python train.py --d_model=256 --d_mlp=1024 --activation="squared_relu" --qk_norm=true --init_std_down=0.0 --train_tokens=502700000
Each number is 128 + 32 x the weight over its row's rms, rounded and kept within 0 to 255. Layers, rows and columns count from 0. Numbers have three digits each. The size before them is the row's rms in percent of the matrix's.

# layer 10 MLP down (transposed), 1024x256, rms 0.231, rows 575-596, columns 192-255
107:174112099118125137088133137125161130130086159060090094144135081135213109130140147144108171171074106118118122118126126111108148150103130164104163131107120091169130109090076029173102121153199123
099:092124103102149147145084156124117122118023141120092126084099099139149139096086125097116176118191116107131151142115035162184169159135134122103114135143123123087113091158165144125059130143091116
098:186098129128094098120137082112078102154097138089179113168091089089141144159119135151117121145120134124157105120119083143081104174123156107127160139099099133107120102139049123149078179077104145
096:188151181099094161079086097127076182148111104168136112140204181139140100058150087189091120137110140154099153122117100104115142107159099150124114141136133093143050119096083150141153129080108081
098:090104126117211164082053074123093163068184122113129114101134191091128078114153128141141141133115126125157137149125106139125119136135200156108113054175072121220108133182087052139111138088098090
100:145121142102095107105141096145156130125123108111135155193163100118133107170090119096102181160135067184083095109132109118107108156156165084120048123159052086112123138090148138151090083154114112
103:167160174075141063105102147175118085196150123105148151084143148200133168095127113151138123117088146149070100199145135096143147110111167151113123103088185115156134102092158153145128066192098120
105:120115163120192132180133125147112108160098149165159158127163144110129166122117099103089195134080112191144111116157105158179084111096142161168140155168131143097053111167138139125181093164145179
098:120199126106141127136126156125135145108142092101121079190092138128220121105137116087075104132116158137158058122097132130034134145124107144103125146151138111184094087118124094125114214073189147
104:114089101074077085082134123164076117121094141100185112173123138114134121060111116177161167101085113085126151134088151088130130127127184121085101120072145112096078119100111145163132166163140099
099:132144088133122081161133152077098120145103094133141129104180075158063145141158149124161149203179106120114130066105140158133043135138120178089167114080110108077143099088165124072155154113167073
095:058122098168131123137068063113137130150176156125138162180108100139162164124067125140122114111125100134188113117146146092102124111196164093113116126123186099149125157145143158114130109084103096
106:116165132078139122146102136164120154129179182075151142116164183124133147070093119127086165110143113163177109167106158123116150165138147157089120134126116169094109126131153172105095169090100063
097:082127107100101122186151167116155137134181158128113090129105118117126128073122140136115166153165139157143097050107156094135184109079068127161097094098137113139075163128161077135090159072117178
102:152151150154148075132149123109133098142120098154112186138101117127108136189067126051151106130135174113149140103036067186128157081129152112130123140112159187183078113110070063169152139137187111
102:143169120156116119102131126114130183144184151047062108158156139113146111097163078078093117164122095156127169129153102155138084198155154159132128093198183100100144190140109094104141129177137116
096:058171082055116152100116160138141109150107102151141099057130107056185144140111155154119117142117166126118136094074174169119158103100092147140070158154135107164068135118159120130131157130186124
099:120161116113149134136144143097162185072138154194160098131137107113193098039142130163110176149127128131158119145081105117130104112094124091087116080161119070138126106149127141113085147146153132
100:129144140149080179136155135191115123115145113164068109132110132106132121152151109091130124120127125115075124144100067107114076128108046052084135111146136165132156142148127153135140112113123163
101:138092134191067096102198020151133091105128178058093128138154113103143134081093126133143131110160137107119123118129119093141117112184149128101123148073100162168201152118087088079152105087137072
096:178156073170163191095162072132116188120131106150071135142105181161094099155150188131138113082085176094094196121126141124125073186156079167090165120137157136143075143147170100088087182093125130
099:036146163171137041085141147135100146118134089125150146073121117112083156145081125115140130149146119190164132079107013107171177146073108138190136189134053122083141112117041108128121124102127093
# layer 10 MLP up, 1024x256, rms 0.228, rows 576-596, columns 192-255
097:114116112090099095136149156172157137129153171168146127131122049065147153189163069076154145088108127157162121168055153157141138081127095170144072102141183109079134142077071181168152188133140175
098:156147129201135091079127118122130091075125107110084166144149104067131154139143159117108156126114146112164127159169084167103105112123163126133139108080084150090149107121046084149099118094132151
095:160113109159132211153132137119147112129078127113160162151212125085130157111140166178162121119109123091120136176117139127224126087148121109137119160142148138101158087079078179077098203135127137
093:106100113109134139115123123199090129159085126049120135105171146138167101138140131132128094122134198194084175075148061121048132141079104187119102111221140131166161196093159130182131125153135135
098:112100151111125166138128088105158125136102121116106141145107136146128083147137146152143081182158089090161139148164161146165112132153072028103163150213097120133151143190136102118119165152134148
099:134133116096106079211134121145059077095110097149110121161099164073116098165115093166129107128120156102082121117190132135048118176150089141123125138149114203072104118096112159161169067112124138
103:126102175147132110099144119121085190144074153135092140096113136123172104100109175101125144127178085186171076143116165144138150199107104166135152156100160128202115103158105120089169142188069083
097:153097166170130190110146140154195155146140121140132113118096176071136083150086106075118107129139104139130121105134109174099095117101166145154156159185109109147157081095140155098151165183177137
099:094109189108117139165077123183136123148033179066148134143088102103153105109107090102095149163162130112151157124083223105124133116137103076122149130083129081145077115115103166164149128142171123
099:140166166119110091141146091157132145128108134119157104130145134138179156148134098146103181104156145136113087170114121107131085129135132172076111105193163171140199148133080155082186132074175113
089:053208183093198195130152151174087153153114132091098115129144133088121121095120131135094136145162133153158116139124097097148126185127136086138135090095123106129086125103162165120143148151112061
087:185092098202126113112107146090118116191125098133112151109129113115176131196152135173186116084114166153137141091115120149136082097143116090151111129136092131127108131177112075138141031165114149
102:083097139071071134091127123090112138128120161130151154115078139135186162170110066122163186117145179140137143086129092094158102161137138138179164103107140129107118101164128173202104149141129192
106:115100130114094070116204153098162121117081105130097170155105051096080084191091117141135146140168157151130145132155135113095122094139119090126132132159124133109146131120124173149165129100184110
096:155114135108117064136128113070053060089081169172096179105106115101176192121097061124100135072173155118143107151123087117122120153123108125176135157143076135150120102170078105149138117085099121
096:079109153068124131157169165120071190112094074121103142114197082130137167121109102124107091108176185148118128126103087119166121097113144118136125153087133102065110153098115145133149139093134185
102:135111084132143131106152137055129125071142132149083114155102144105089097131167097152126135145174154069119149156084125103124126089214126110114151099147172144141132129084165119144140138118162162
103:093151130204106121096119123168127154085110097139118143171132114177099097156179081174095109084097117154138141142127169109122105109134157088148117109130084155138185198099113146122189184154142176
098:118155139173132121075143097144093110109133183097096058154125105102178084111079163148181150186102101098147135086071119210110122113137070099140115176122070119148213163069114135098134147148144198
085:136159097138148087150146132114097172071092095127114158094102143102124130174157140117143124087126131136132125143088114103126093080135154098104145218133118167151094096138085075121162133092167142
103:170122155073111108061108150202135105065113052120169126114135132090170127175122141104120170136136135065127124139076146125107166093097159112140192111090087089157170131042212111124121144109096137